config.yaml
n_layer: 13
d_model: 256
n_head: 4
n_kv_head: 4
head_dim: 64
d_mlp: 896
vocab_size: 8192
activation: "geglu"
norm: "rmsnorm"
norm_place: "pre"
norm_eps: 1e-05
positions: "rope"
rope_base: 10000.0
rope_fraction: 0.25
qk_norm: false
attn_scale: 0.125
bias: "none"
tie_embeddings: true
parallel_block: false
init: "uniform"
init_std_qkv: 0.0221
init_std_o: 0.0
init_std_up: 0.0221
init_std_down: 0.0
optimizer: "muon_variant"
lr: 0.00882
weight_decay: 0.0089
lr_head: 0.00363
grad_clip: 1.0
warmup_steps: 200
schedule: "wsd"
decay_fraction: 1.0
decay_shape: "linear"
final_lr_fraction: 0.0
batch_tokens: [16384, 32768, 49152]
seq_len: 1024
doc_mask: false
train_tokens: 241300000
steps: 7711
dataset: "wikipedia_en"
Each number is 128 + 32 x the weight over its row's rms, rounded and kept within 0 to 255. Layers, rows and columns count from 0. Numbers have three digits each. The size before them is the row's rms in percent of the matrix's.

# layer 3 MLP up, 896x256, rms 0.121, rows 139-275, columns 224-255
096:126153119121155140167112066133103172115130176106082073125156163129117176144146168164174152159121
113:134123117091160172110143094121136136104110117089072122081112064133187118121149157174145142136096
103:138152139114181133122118172139118183083109153150125149136142148167079126119142122165157099094069
086:158185140038126131124121103138142118142089097088153142119110099107185131147201159072117128108090
101:154153110146167109145084219159140183104086112168143134094112150160117101163155080122116143085166
101:150120141096142151093125109139124157177149111123071121124109168127141114100123129123110123089141
096:178123034156125189105164150158104060128096139138115084064177201147173144124071115170081115148133
098:099065123136154099081122178113161141104131121166151144129079107159161145046127136132115139161176
097:073090147146128146112112089143127093139111140118175115069152157087186204110103136070068126113082
104:133131149126142156164091147144092159112098081117175168135061117107089097102155101059171099027157
093:111164146174190125120133135199124155097173146114085114149155147149124175089115118118164073128085
092:148126128141132130142157204115115102071149147137171091158140115113157124161097118145185123164147
097:133121122122160139105170158058146187168155083141101094147101122134161092142118154138135073103153
092:122164095078169104098089181153157171168174089204116100089112126150151096156158104105114123186113
106:154125099090114104092106124080141100103053093077111140116155115138176125177057139134101125173105
091:112098131111126154116117117130130116181131166144120074102136114126106124117126150162127144117111
089:155097095083149120108094129110109180157154173126069091104180141130097101089155059111165118061100
103:061149150140155175090118109102117093134143098111133141185125086113077111174127186142099097175159
092:105104101151111085116148099106141137121115129151177145114120084182096152105159118161150151174133
114:135150159127188144119104140110112121128139080135100115176131176130116090193167089130138178083147
089:119091101104098101088085169129172110113129094149118096106133141109142163078196122127185138147137
100:213093128073134117111188123130100101069110185171117190126163118162156127067128069111161186090098
094:085152116066138090117154141129158128146126148143123134091179137099062140102083117142116095130071
093:180110146154129199159120167155067143125076149109119100112144176182135124174088080180194097112135
091:138110088204092092139146117070128086119162130115088143160070119151094180136132120156112107111091
093:158189102201118205109145173171091143138071132174153148111134099106087164168166129099094119138132
097:181148128144193091120160208134138182099140066135116095083149135096085091131090161159155119171154
095:156126115190077093126119138173118052149137132184114112107084148136083130104141083103098065108118
097:140090125130139169158137124104148107137136120137071139148108096147102105167132172149054161147113
095:135142141106106180198130074157160108145109116112092149130137069156100101130063173122141159110121
096:126158093142124145183110119150180126129075116102124178147156165138054119094161107151145114096139
096:076151139164126183138072087115153166129105150115146130128092071150169082144069181132255182118145
092:127117128126107136078146122171113081164121126122189172134117081190078165130096175120114118181102
094:093124136103161138132128123135183023126140163159108155118097103127162173099067130159156110114101
108:137091172126118184089172074138176111180116135139146118197130132134175107110150155082155062091130
101:098187110141100181138198142116112177179137157102144131166133133093114157113132176099115144114101
092:143078152144136126122069119139147085149143146127182102145116120152133138145082130160134141172136
103:180160111201115114163162168140169159079159187095143108099199150121102122168119096139166130116202
102:077142136138153165110145129094106137144107150110141122063072058114166106106068123139135134126096
108:134091191083112148123185113020154190134143127152152135105102089122068086127132109097142105125103
102:074154123157052163182089156156073129096178135189119205137094123119078171067168141126154125126101
098:078090078061149126159116147180127119170111141085138112119065130109139160123123139124133100141199
097:101081163155112125093073158163133122136139165133161173127116085097153137165130151182114060145158
105:144154070125178118123065148108069089110142049061159106100109127104145103130147147141149221101120
099:148137113146139087167122160168166188144137129126146158155149154145135097117137128117120128218116
097:134163153166112159095087196091089170153114050119124096174163149133124130120111115171103125170142
100:076125159127101148088158117093124107097120149145102146141139130165113079148133040157145145175141
101:221133130143096140154112161147182146165119151132159065132127114153138094136124125138181098198119
108:148133119141131139124125143164115115108172143102093116158145071146174123150114124118139189142143
103:142142140110123145137122113147141092108096095134122122109131182174129134136122130166100181143116
103:082150196098124176091139171051136156173111131138111132193145166147143098115110144120095135151152
096:156123104171157116121144072118055091153154201161160063085153132125164107129103138117184137178096
110:086068155127142157122116121137159124114112165077109111147170136130106154108133181195145118140145
095:071149071141172118122142129155135115158128154091107120119120131076074142113147160107133076068069
102:080125153149155125176141180151149111039108142058128093076080117099126160097194090082106160118131
101:139090078127116119100209087100157136142130086197154166122147118065125170120077103131138165107046
102:168081110089092197168186131094107111124122124160162089103188144155118181132068090139110154195089
099:144181172112119085112139177125126126126157131093075108139163161057114110150198184122172171128125
107:097152139064123135179091079081141110150119112147127108034087187182136127107161138146132101108111
105:104135085134159093124101096148132178162074127159104184157073067164102142072146169133141061145096
123:177157154122122133130132123156169130090052146170131109085064062134149117083100089107103131108132
109:099124155108157110082133176121115178082101106134064177135129111104146176154143076074139169120117
106:157082147139137165131142099125074163087155195057154083172187089100073075147182108092097151113138
096:127132141097093201076084130174114111162178144136189137080153147097072147120136079102118147069114
102:140120149124127131114119092156148115132144121097086048146128091190150083131091153114122138150117
104:103117129159154133072143189110107120130092135128148176102086128134194144120164152163095079135170
099:105127118130105134129112124128135109129123182108084062164149116119110173141154102140112121151076
090:084117131142078208155175138069147162156102084118089132119121167134121156111146125142120178084132
125:097144129173140111125170214121113145112094171131154134175121130105146147228129183109064105173144
101:150130128175194074112087164101011129119108091146109138126188156079148111111150164078140118072159
088:054167059110169143096128143174091199143084121159134128064167134120075135153133143121096099128131
097:141126166129143071137134134107174146151126129063108156171140095132168136120092090119123101123080
097:106068124106169118075119123138138123071142094134061122093078092055102102124158126176177112172050
092:146107115153086155105086147132164151166103161137094118107134076089140107148087156137150151104102
117:117116164080148099148107137116156132039137148139142127204179101120120107163126129158125141137074
108:107107199136175105155100145106063126195064126140194154127083083142131142139114142190146140139099
106:153180092092084159095116149141098159096059125105114139092096165188149087122133168156099120108125
102:147061080133063156115081088125129123144114151156139145131095178099138126128094131058094177082103
096:129146093123108103102107163107134113108114132126131127103131156113133106182158086105126115191169
116:151066128135172148154140100121173070137136162131034172127117127116116078096147176131118082113154
096:072157146119130136088105116151162100142056110098120104131077099105165121138153162200125090180090
096:132119125097160180131118134194138081132158165185160110130053146122135127096143136153162187126181
094:079079087170104142135118171100095092159108140105177096089186108131112108129124113105138076122115
102:100143102167139150065109115097127188126152157141107202144113099102107111110148134118130129147144
106:130175116162164144099146101102119103140116099122100090134125159091176178090173195115145165163043
095:081082165109169136177091047134170163149152107098083154142124110133155119176100103111101120122144
092:192211126094058111074130117145124137200145128154146128095142140169116171144095147122129116175122
097:137123184135169171129076191055101105103112108100152079131158108170103127119108160132102093157128
106:138151131172173134043169102155123132148123149138136121119152056147129123113146117153124102082200
090:135124136147194118120139179169117139100154099087101123140129134104140154117166194113175152139137
086:099117174136164131091127156089120135105148095186090066128133126112141181103174110153124106146123
107:148135139181131131180101151126127106074161142071141093130125094147112152133091111107132125179131
099:112095085110163180110110129153090175163056133111126140113222216111172165131152121122170135055089
088:161047163126110109074165116096090131177106165082132160112155118183148215154164075077129123209133
097:110140148064114067142118114125148108143090132117142102149103117123097155089120103203137129151164
105:122141113145126175115145097079152146153139088144169112107151129123105138153114112108089108118154
107:122123075164119108140122115088117107126098232112129053127129207111136103086098149166117194107108
096:084154119160111137145112121119147129135133091125170102197161165153097151124148091206127122162157
106:093155151209137179144106162091132124139183109134169110125069196131084176118105161139125127140130
109:105090097117105063061105154148090094112148094107101107109157138136127112087174133063121140091128
103:111096154171146087096149163144121140154188096170124121160099156121160205083184141106139121106098
102:145113097164153119116148090106150130123073109087090097165146107141045147096141096075138154116117
114:110124114112154101109142088094176120080164211110165092161052159151173145143116145141117121135209
112:174075115130146171154092104138126140110060105111109118107104166138162161144134161133065128156105
104:146083101097164088122079116113090080191103165112102101097165077042152104120086188166106145108077
094:137161129170040143164135087108077105158138144147098116175106126145180102131082125157083195111108
091:139151112113171122143136145107150157118168062087100120158182082130098115139136174102142224158152
098:103115130171154105140123123098116127134118121070119123136143098055114090126087155126127098133171
102:201173127098149114080125081150110148091109160147143086169138150153079073154136156152152147181126
097:147135075121173149100136140161150162143119162149177125098072113149109158057170122158112108117155
099:107077181118182094101093094101087097147123114181159119194149124107098127127162185147195147114111
092:151092171122131141109105081137171103108111128130121141142056088092196129120137100143148116141125
106:153076134133120085165136095055155191121135151082107129189167144093074179136129140113071122140103
097:177113147121105078146131063108113122125125139141154153101110115135105133165136129114098120071122
105:091166109147162172168125106104156145184124182178151130147156188133167200137175118062148107091091
094:077148082147187108088148093148178134184098123154137064180127161117111141179126160111146132159157
106:215119107144139142092143095138174109176069108138139159183105177157087134144186116110163149141135
093:145082144163185131156097082179112169160120098109152143101103108132189134124124137182180116144109
099:175134150087110127186111141142159141119191094185085150144159121173134050089155121068169137141128
090:128126147148090143118127082190197196103121152155117109160124121155139142169172079143167130090111
100:138190050221097137136100191131124077142132134114156131115137109108129132157119145118063175166152
102:110115107113138131081120062090119095125126103199132129170092136098146120110097165119126147159124
099:121141123178146108167103106117184101139173145166126103148164107098112161181141151140098103150063
098:126096109138116165114102064153105100124133041161105076138078115106139147090134123156150134113101
101:102096174146113165129201120122094162130173170164170144145114157094165110117111137127112125124153
103:162125136103151086151102064146127141134127105121158145111168074102145167141143121125122116113095
097:119119151151173107176117128132157138124144109114125127124110128140150138137144143129168125015133
106:117155152107169154137115136083140114175157098107158171165109087112167170150101115139117127094108
097:140120147085146155084150084121065131160101136101175108137186093124100093121113126120129153156131
091:124122166113165090136169121136172154094082038160110126208073139096155116123185127133133155131132
105:138175107140131107072127140133140093136117046117151069133186127097128151122083136212145141086109
107:116116160113059180149146137155082088138165117126129164109062179140192172139120092144136147136153
104:174160091092086124108155145120068129136148129155118111167111106155139081157146126080118121124093
103:142115117110137135132207084115161136136118112075152136125083090117128175122142127157061086130118
107:076138148157153159139074116072098140112157142128188135127167141136071132171139072098124088112127
105:117113104098033138119109111122116110162106104113109113115149151083167166126127123167100133137087
104:147185102100140148099134084122117086128071153145129144180153169167139078195096117121097190115156
# layer 3 MLP down (transposed), 896x256, rms 0.0588, rows 139-275, columns 224-255
094:106142131112144118134137082176039094138084186060093133096110091092188081110074102107099152086101
110:111103162109152126165100137122110179126115112075069151045082171159164079177130159144192125110189
101:134140150097118087146090131067134167080104134113113058157086090152148144157079117122126147154146
098:124092128170088118076146208163102114150134189086165118148085137129123140128055091136120131114142
103:106158105024102125089090108136175116167125193121117099093140175127103128187091146156123115144113
101:168139200156139196101181154101129102170166189139147178133170099125088161122122126160136077099140
096:152167086097191167127099098098202031106116139128138120118114121114187146163147160101095099083145
093:122137153146128105148075116129101153165132135128150142139115149129175139200126118154142129159097
099:160078111109111123131109123134126100142190168073112190164108099174144109156139182045090111118112
102:140105191118082089072116169118111162162129093142085093098175135166213160177150173130103146173148
102:120150161102102117153167099205064122116150175113136154094131130139087123138092117102201165139119
095:135110101168132086132124226142127120115171101113226102128097176088139162168076132093162116107136
099:133103180118131128121130094152120120126112118138051057109084122126110130134059110153108162158123
096:138139162125118103119179094176130054094056151105162103143112087128167096154132149110111113095105
109:206094092087090108083138130081100055084084088100139083109133147101086145140112146177126127144102
097:175136052104132106155172121133097093094079096137158134123188161102193115100146166039181121192084
094:139097093148070132155107119144103135121158164176154115106148106136113069158197078090125125090136
099:128130111098117062137138120157125116125121105088114204110091135125136128217155096127110121172171
096:163101161109132115107128117141143115091149097134134100107141120166123160115156107150165121160188
108:143166130133093129091118141154101208147121109133145134130148138169154077175208155123187170135130
094:148185113155135101131180133181100133125143110102140148161142092099098141176084094131127092124156
096:143089170165155146122076180088085208053115112112163128088111071109125136151129167142193078139114
097:123161166114166115124141131142120198138166153132146118063143112091069174097166131128145158156099
096:097115103159119211140085152152108156081103087123142114132146128098103171113104164128084128101132
092:107085115099106084111095091062134137161161161106161160098115162173124126133153168123131148092098
096:137100138068143137162080184103128108128166106142119127137139158121149147170143137133139164103149
101:115127120139141223160107145163093132109122082127116173108076154114113101188138143147106139127111
099:113075166145098107133118119101159105162110088130143085095070113093101170100093125094145104156086
100:115152124127141099128091119164093142150115145164119117085183075134087117036086120184131153208167
098:119116140111119144113100082177123085156122131074141081148139093121109192165107067110189125084141
099:113122104098172106094158119159112151158189142128176123115105105176132116140111111139141146156176
096:163146166114123176057085120160140121129138061147090125133052121114116166147131065135121073116154
099:113131120197145166137070132106119142143184094097109165170096110081135088112171140136139146132140
098:125168115054134139083164156129098091120097135129113210183136156098157128077104105143116156072136
103:169093120107115110117134142124140114130092121108197094157163164103126141151115158072171069119100
100:144110079120137093132127068124147111077194160158176103113110136113080158161088095120074124159114
099:150134104145163143129157129103109098099145127134115087183142121143149114149107061128116126139144
100:170153105081129127120106132126135163119084120101105143156160080126134090112154099101099112151139
103:078155102120066074154142215123135117071058094109096110134119140164185135149133164097135114137139
103:173113112098136106069126091123123117103185158104076127079129094110144169172110146087183090144138
101:070153075115152173128146159115120103111169153129126155078099197121139139149108157121175119129120
094:078111124127165152102104103117065164119143155108096128142133150092133109118111158158090131155154
101:108161118147117183136140133099141160116135095092146169156095136145216163175164106169154097095125
101:144068164110143149151195099085117198145128097097166167137099107170046100106131045099100138138155
098:138139136138141131093171098065077130087157187101147124088132150145095107154143102151124096063135
097:132062091084161147134123109106091119143122193109062121123174054208101131187133091120051079114152
101:029092087129126044159188148190123123112138134144173147121142136148159121170134138132190177112165
105:139114195117117135116106081126109160092100112121093116152120110132103071133114137099086162182108
100:144137119135128085157137122144113185107098118130170170133133103173119109116148146161112119131054
108:171135111154173144138100124136209109075101154176097109046209149122070107110128076145125190135090
105:134162102146162135153112148137090115101124132161170094132131118150079112165174124130125112143170
100:099182202116140136081165116091098136066185145121110124149132159183157116105096109185126124087125
103:113105105107114167173072134113085171165123144205136113078149110113105140137120139105076146103108
100:107130137137131123100160128185131134081115118168165183081068091179164128167095152108119179144165
103:113110163120088128051150128112098148165170112081152153193119150084130109131144132165184099129116
099:094080068108095130118070113157100155090068165085190168142163078082140129104120098147119106183166
103:136125116151086141109028132142099097092105108082132136196117133163097070163105181122200138059093
103:132138139131103125159136149113099083194129160100155178057159170109095110161104115138132094140085
105:098118105173157132129115103111133078167110156144158132086187081099163153137158107136125081129159
099:154121148162143137119127140139128133088151099136187119141161161066097112149094100142134147101220
116:170096240108119159118074067131131134115131111067083118107116096103192156076131081093146133136103
109:115087075114101177093062118114135137134172128142131117211144150118166135111123161147135061153096
105:186137113141099105107070158104096153103207141156095200193131109093134101160166121112159176126119
100:187102178136122140107013102119179108189210150102122142126131164125115179103123075097137214057082
103:143130168110168146118112141133111108181099121184093106122111119105151061105111166130133200150107
101:099117114120149118111131095127073098177108140125149154156157073125193152100116115159109124158176
099:158099140173113072125142151118135137195077043184185137101119113125119192079114077123149092138122
095:159099147085155122133134150160075152124146163157177159117111122163084088129113110121142088146164
116:123113057169121103090097130150102096154157089099135168134158120092145120147112116150026154175111
095:099135128122081196107153084113121124139148166142138110152098104175136101158128101145096134138123
096:148108128154113127105096089205096142129063149111133088089146068119163117127105159152138123105134
097:172080125139135182089102110117128175098143141135198093167104158098138118205146112082157120105159
093:152176150157109173134096118119156152093084100122120167137142148078118151122172116114079147114136
097:112156136151113156123122179115138160091161153131113127124071125129096176165155130145155085148140
092:159116152137072099156084142119098134061111105102185140167124111103111070162131106116157127133126
106:134059102114067161171148133178121080116132084141104082085164140086157131129126101136110163154047
100:120134113182165111150073088116162084155146108134043121122127100078136085060129085111119156144146
101:168153203068082080174138086174134121106107135117180077105102104110110093150133180142121107131129
098:126119122118105170089093151112167123148153120159138144173077102174084141114088139056104094145087
108:101072132139163095139123157133129110162141108130068191079110113088102128097140120150121134132120
109:107129127122085170164160129155106123181158164045100124148179132125218158158165143087148132142149
100:132124140172118126112148139129073208136089157115096103100119123104067085162147131144125098110121
092:140103124046160149110095151190099126142137165126162187153075169159139142120116137114115105063121
102:146080162192133143139128131125096063110109130111175065166102198142086171139058096141114142093111
100:127203178113117170159213125140149078155078061127132127109132157144086101087163095159085080172103
099:146139139216137096017155130075148161135155123090100161137138116137095163132156048091121161061117
094:141132102089104108073150158101150142202142128100143112115129018117099135143090138090137104122120
094:145128181168144074120080162104123118071137106135093093143149110134114162110104159149151143130134
107:144139151114142110143045113105111092132176109121178099149106102125089137176081204089097124086077
097:090082077065111109171116089197181148085131155129134106057162127146121104136163116127139175166097
090:131103070113154124109159151063101130137109097124164136131143176160153160131147118096123118119131
106:137153124068096100126079166067113152086162158109097111137105058110087094116124108141173105156084
096:065164138153073115139112122130131140069138174122173123206146098080189156138149178159141171100168
094:144139169091087182129118136136179060137166084103120157085141210137153191080123117176129137144129
101:151097060157096137149151135109125115152119119175119134126098075175146213086135103206168134135118
105:077132090146148111092159139077154119177148130171092102095128107156152126174114160122147113118038
105:172109052191131126129131145081121059188127174176122117129147234147182104131079143191120173127115
097:104146092152124117094134109111083134105088089105125121149109181174140145101095055182121134108154
102:154127135136120162132157154099160109144135132101120111142105145097176142074160122096186172094096
106:166160147025101148113142112104137139144151085092081190138186127095120147125090084105115185138116
096:217145117081108215081109130101115156125126160126135155145106139126089100127077123128138111110165
097:130178138079087132092125133092137136111171115150105142066117108163174111107094146174093165113139
105:108112082081155087154140103073155161136148164129199102169142156134086104158121100177140127127155
098:116137142114155083151118110158095180093100141098119135174104174164103184131192114166145143158147
107:093125144168130129129098132162075122121178123178142113092117133135110089099146080110165118122092
097:136105128126176100150158082133154097096167088143052125128121127055123100163110185157100126106099
098:121124084136147118140169115089080110129178064116140155138140152127119106121115078183109130175089
104:067148174118071165115093199127147184080093183130128131165101143148076152190132073117160095107151
100:122118115111112080097097131179175196120098156091076104134136092172129079084162096108138136191111
098:071155136112151121172102154131157135209127138174110119170118124109152063115116127088123162114033
102:155082176117190167090200138146111164181150133144161072123072145139104159136163127118120185147157
096:141105143146104064147142097096105118162191071115095150144137135101075219144167144162126116076163
099:086178135113100195115082116110072128150130081100129111111118141112160147162108178151125143132171
099:202158127113122185136178070095161242129175150108155124082161131123112119164091115156116187179124
101:150144146199132074098143128167107118143126149051151152163098130125194084071145120139057094134126
099:161072142072134129116096152153096146103109146095130113132133116108079096089113145160049129085114
108:163109129144170166177161127201158115146134029138123153199138150171088100192155085073156154109168
094:132064100158111122132126082148122075096163095201186069111167137067101172153171090111126159087182
096:117137095091092165126137154148165080140172092163136123101094117149093085123087111128179063158127
097:126156111126135136110101107183106137137091119169154087145140127136140173189103161124137134098092
102:096065174156141117155102117064174127107139187091145110155051150164128094115187129155146050053124
097:116084083163134134177139160146155173116122174153116081141138191118123205173152130120163129171099
103:159148134148123092086132127134113147138163139133183134155097127123136133155140117146124105157080
100:098123144098162124137121079180060152078134149109154152151131140132196101153121152093082178127124
104:058122088082099081128131117100129092149181109165169094117163110107157094135104167156126118129188
101:184115123125102166105166126150164116126117153041152163131128120157134188116134133141075164131119
097:094144120133140137141154114194104141081169113080097155143130139060117130079063153103153137083098
106:139190047099153118149158126123115177176149132115200132138173051101094057107135188145162132118104
091:116141139102087116138172157128157077157101192169081137150112121077096161097155115101146129099119
092:127092136160111112183172185118128088069153080131143145136157060139094107092142097104145140097129
107:124100118156076133105166145177116087089133088125083062197073163184156133160085112073085110091143
102:123116187141122092160105101116171080116134138098159180172145167144099115092055120147086106134121
100:164144120108136130147112112109138143120182200139115097214140091135092148060142125120124190132106
097:107124089107115078125087097104117161167131113156115135134138120109105121147126141109180140166092
103:179096145074116091100118161055074176117158131146148149132145179122086060163129146137061164133104
103:094120080148119133139113186162145096131066131083118131101168115179130100147163132140111167173121
101:166138136115121119158055153184092164131131144169134160171196097127167126118124164172182148154106
# layer 3 MLP gate, 896x256, rms 0.122, rows 140-276, columns 224-255
104:077130125142114172164179150115156085159140139125087159110095135134183058151085165110114141072161
101:109130139164126137098146139160133173190119108119146134103180151145107064066142120098154086155085
101:153188181090162122172117075110152137123150084088117117092132111072195085158190172048111144134108
105:157172103128195072123162131147113211150141134196132150167179135177106058089134096101071080168150
105:093089081129139178158146098146142148092094147077112083126080095159090136133151123105174141141150
089:163085086118161161083163105140140143216052139109115106107150222160171099130071091146107109163131
092:109058131192151128055115132156177171144142122109134137155139143183185155106124104081128138129162
098:123108114139160156099137145126161162145144130132125188092172167150106158137165124157130122146105
105:098113141135127161138147153157072143103081126164164140133108139088122056131155068129148129095177
096:168160136154108106116111101167110162125078095115121156143084133200134063133136151126162185147143
095:104163092145119093126048104137134142135150157128165095127086145121165134104074130144108162082175
101:107135115138167097129111137117183118106119134163161203138108115125108132090122173104125151145135
093:119141116184102156154141092139091122132122165052158141160090155096136159113088131158111175068119
108:122141138096185133095123099138141118102094130138159162086114143163175126123136132190111082107092
097:148069093117108165128150101103112142181123131112083087122128085156086139116130161165126149087129
094:129153121106139153140069165100091155139105147063057101110168114096095181074089068111128163061065
100:115194132124163151195147144144126145120119183183127118063117123096181097116112148100127137111070
091:156136182098163150107137166125109081163128137095107122137120158097129105124105125132110106067135
103:169125153105090086126182083101103105098136057139122102156106158117111134124098086113117147163168
094:150165159170139128154161065153135137206129172087160149147122096159119140134083125133095085128110
096:107101163160108136131124178114094132120147090066151104135145132097116124151122144136107110147127
093:141115158128103150112147135129111164132157090172108141143102171071142115192087177137117066114162
098:135143158107093092151174082132143127121101193152130112129108131187164090124111111129175153116159
091:131072102182126106117121120083090089146167159082090151137134160094151157123084156104096139164103
093:150174080148084157177125155124099119152083160118132136135147120109075128157163119061110144075146
097:093066107141108161117136141113104070137118131155116163142093134206143094172084153164123182034146
101:168111111157094098110124198185111081145140112159134138117150125137089110100149100061127077106137
097:123117114137151115091108190126122176108108122126104131158152156123152181136125098099156163163197
093:185190101150161076149137150078079113128111099158105175078130165078146074121166139183134128144143
101:186137116151214147163107136140160090147078065107131147118171168145069090102154138152117132091173
091:108153176156204119178094075155156135115128095108096120129190108133126168146142133155118107140201
094:140179160169157083141089146086174206118161084147131059102120144079126067159117097131068113132148
098:140138134111224154121145170103134091113118181165186124132126113099176175118102161172121111064145
102:120091116123097117125181069124100166099098121160161159127102117162172108146082098154095140170087
099:123155151171081196213154158150132129160071105183144092122108090106061142183113116112164133143169
097:131096088106156104116077111102160048143119147099137120131121119162163128105089119153126118167120
107:085114141121163160127163099099131123178080119096129170185112135106092095101073152096130130114072
104:212117100104077128136101172133150128131073146088141178110130141140082193183153165141124096170076
101:074078155119116118074080098098175151138103106163152095106121100110102089106145134160118135147189
097:068143186158146129152078123153060143109172119119162109131141125090095186121114094121171121143081
100:149138069101122145110112098131085090164179190145055111113126179144093151142069130110064113075107
100:103154129162157076079110139117161136069138116181107172150128047136105126166173107126085071107158
100:136095075113068096146165104115166160078140117125081145134054131160090117143087154162105137140117
102:127190173142160159115143106109081097087114170130092129116126167124098172157085127117130187071176
099:121133099104123156106161157077141144115191134145147151066109111124119149177143151119120147150118
103:124152143116113164102121123147096206125052159134091144086180182098125131112171126145143163120126
103:071145125104124095143119119115083144129091116136131084144162134198101069116122089154095105097125
102:132130112110134130142157155148132159111125129162175136180111142143156161094157154209196171043078
106:143102123124091091112132147112133119186107111155085101090130171167160144173155121156115128181153
109:158133150139089124097133141114125181136113093117100203130126129151144175122072138142149119116141
099:146134062152105081145137103135165149118173124104116113090174110123130167113122070150082068108158
101:172073115134168113088149110191164090118104165121145133148162095159163143065105160132100112204142
099:189060123103036124124103158110139091140080163137171106120114115143166120089160106161104152133158
107:154112114129138135055139069105133110158181117122149075122182136140156112128128164145104123109162
107:127138166150132132145081130187121135116138147066082077157086113167130109081141141156134099149106
103:183121152108066165115182105104154087134122129158108184122113139179085140155123130130096157124111
104:102156149098182143074099154122116165115146173093189092167153136155119134120105123152132122120083
105:158147097084145132084130116106185151144052089164135150050120109154188115126128191144168108157121
089:099146122130160065160098105086077103141182116097128123136068127144132174113133083129150164081107
113:131114107120131119105106152167140123129089116043108106092110119096093069089111077126009127147169
107:055103112098130133094133176151079202126187177095171086179153128088139135091116120131180084110089
105:094121192121134185129107140133148144128065115188161065108076125191120142107108174120119084142066
095:121103177119047130091100151117071108125145153166163118134185138132088175127158064074103110124085
098:102156176078154130138093158153155138066140145157149167174095102132107103105141165099130191121090
105:100124147155124123147084160094129141076094109183149146094112152160187114052126078161090087161137
098:077151133143140179107096178177126084109140165114104121143171148070127122142108088116161142161104
097:165104135102201079098064119145122087077163176120152139107117088103126117140103154130136089166105
120:160126101143119166123087102124116097184133038135074140112131110112157135096130105148125120079134
098:112146163148182102147100091124050130101128129159115149139119111066138088151165206123095109098156
097:179088188154111116151099117105161089148171142053144104153069089134175126107115140161149143122159
100:145135113105126123135165112155148172141149104094193118128116176053165088141113079142106126155148
099:088168049132047122188125123100181162196147149175154141106146105166176151176131111096113113101140
097:155138138114098118097098109142123133161090142155138074086164119128144143165111123116129154112107
091:165150097180061102107109102137080141168105120082124139100105090150129106092065128113130155157185
108:084163153115154113114150168185124222132148084093139131112115109151133143064184090134146126109122
104:105161129138162105123067064134096131102185074136120154164136170087147122146092131126171114173084
108:071057189057181148134183189097131101080172155119089115152123097134117117138142149148152167105179
098:134086137106165124113091151152074147139129146163073146129098169121113124141079148109131117154137
104:151127143120097122119109112052128100100088123120130128083192129127116181180124163120108139144152
102:148110141115156152177124121160108139139192124138122134125150190098116158094109125006172122098148
096:152110133147092108112124172109079141145066123107108083121175125083162109136097102117167117123054
092:133154122119100135147079142167077084112153120119125119156076176127173083129127138082163156059110
107:137092115085140171091114140177137152082136132119155154131157130092092064107191105112130165138145
104:127108117125083092165150123159103089125144150069128132117215143186142097122081034162172075178117
102:159081142138072089092158198126062139104135100166167091105176096163060086096143137108127152118141
093:062105099144203119177171131062129082080137112131209149148116128102136050094156095119132078113111
090:103170188162156145124103126088144148109127123118071120084139045120144190092177099146050115123160
108:107106059135117161137134086141107145122131130141156167076068068179185085114165084136144145128154
098:129170152171185175129129129129091129099179119067106128149116119128116142129157168164148106116134
087:106169159130132147070153139115140123131150078179122100139160128158114132096133090152126102160112
109:154133120089145112138162145072089124164161101135072095150094069052195149146086083154138132124183
097:171124114081116116081124120079180140081181091110077105152123085134177130110108162085105088162161
092:161086163133109129090132115143123113100138133080143165140138108177161122147126088130191115127116
103:139016113136114120121177108086151111121079076123140102139155140079112153103168153141154123113152
104:125103196124076105129183097192127102074062115098113166122133094080075080138135074089070081191149
109:091104150113144153115140188145137120088151192069167154147146030176113138102125104166106124106159
096:224105124117148109139134077131120158118137188149121159034093125109184089166121193085143145117096
103:062157131145141161157093132112130101112120114150136130068072155121147142113139208123091161089133
105:143169175080160130116132113085092120137107133093108105211122104106193129144118104133090145167119
088:151174141141121112111061060125154088151107106101131160054086184090149142202124139125112154097124
099:144094079188144119124142069170117117143076157047110121141165067135101120127100153077166116154085
098:107121091197171149075138133146099153083126144089145090119096124140187180145127152166115148176154
104:173086118148139130119163076151107106124061099095075140065147180189108144195120117210131130096071
103:153127139130101139111158157133111114093123145175157128131094174148159159157185107121141114112177
095:109189173124135213115122119157187170124124147071059108161177082080131153074113077133120069118149
096:084121121100104150155134089100123100157091134153119103082131172135167098169141143154151021089149
101:148161080072104137104123116133121134091104182145114118131141149201091131158126105147132109134127
102:105114077144103114177128096149162121137095038140135149124152103152152164078129091139103110100112
096:121112157126122118128106092160127161124131065154095127132163118124132098128111103138168155132071
098:120115194081193107096073089094124092141096136182123127147109061100074133149145145164203130149117
094:116079166044139148156088144063124049159151153163095158135125120109137213115105124104094036089068
099:109098108124123081111160138088157126105117123125125115100104069168135083093139075103112048067068
093:161142124080097065122129140108105164121156137119141099148121095138136203139147129131153054141210
105:156106089101130125140112201120135152099100085161100111089133122161059106101067136159127106116174
102:122189099179150115087149115148208096165141103147147102164128091138165155151153158104167131175101
109:145144097097113113106071046131113180120126174099156121066136099112175095136130176147078090141117
095:143085122122143108181077159128086138107135079094175148118113145113232108072139138131098077087091
096:148079134148159097106121119106087108125076161095119149126134146088111201143128140130150126088193
091:090137133154191118137059127114062091106116129124128159096151141119142094110076150105087140156116
098:053136102198148134146082125108102140099106103114136128085164172117099107172196116102098125134186
105:114123108142155174083103084120086122164118093092146133188075159128132070143084126159169144130124
100:114119079079125144120185125143122160115120167130121182115141129189128128095140128145140124133200
102:129159109101115132140142161076171152174161141115193111121170119106114153149147114150092115158134
104:177121079120095139127068147135122143075097136119103163078152181092111144105209153137146156144115
100:137113187152145160124110142137118115100141067153118130099086158161157095133097109107158120150117
100:124144113112124168114132100116067095148089159155177126073096110112151113131052179099110164163095
102:136122079139113100138168116164100169080133086172149164129095085149060110131150153119139097190131
098:164171173089161126087144092130050131145110159103201096138191121066101071142111163109113119159109
093:148170091104158062092111140111145169122109064157097139156120132116145098115157176147075131140105
105:082106122093107215096107117106146103119124177143151177140114093131099146168151167152165148165174
107:053123097080117105107140098087161039150119096147119112073173128165085112134097128171109163200123
106:080100183154124181129172140158214163112062115111165110135158131137127133139125132102106073126132
092:131120148163104185135136136148107122111160193101115114107172180193209093113151067119130171122153
109:143082122136131145132170190168139133119163130108097097166087122162163074113046163160124167109121
108:149108105089145122108132137101151092146108091098036108095157139101167154164148110086156042157120
099:069175058141068119137117071157150164165072129088146141112182052123156102126180165131156129101157
096:194140166136187142156135141085112123100143150168108216141078103194137146103146141101185104056072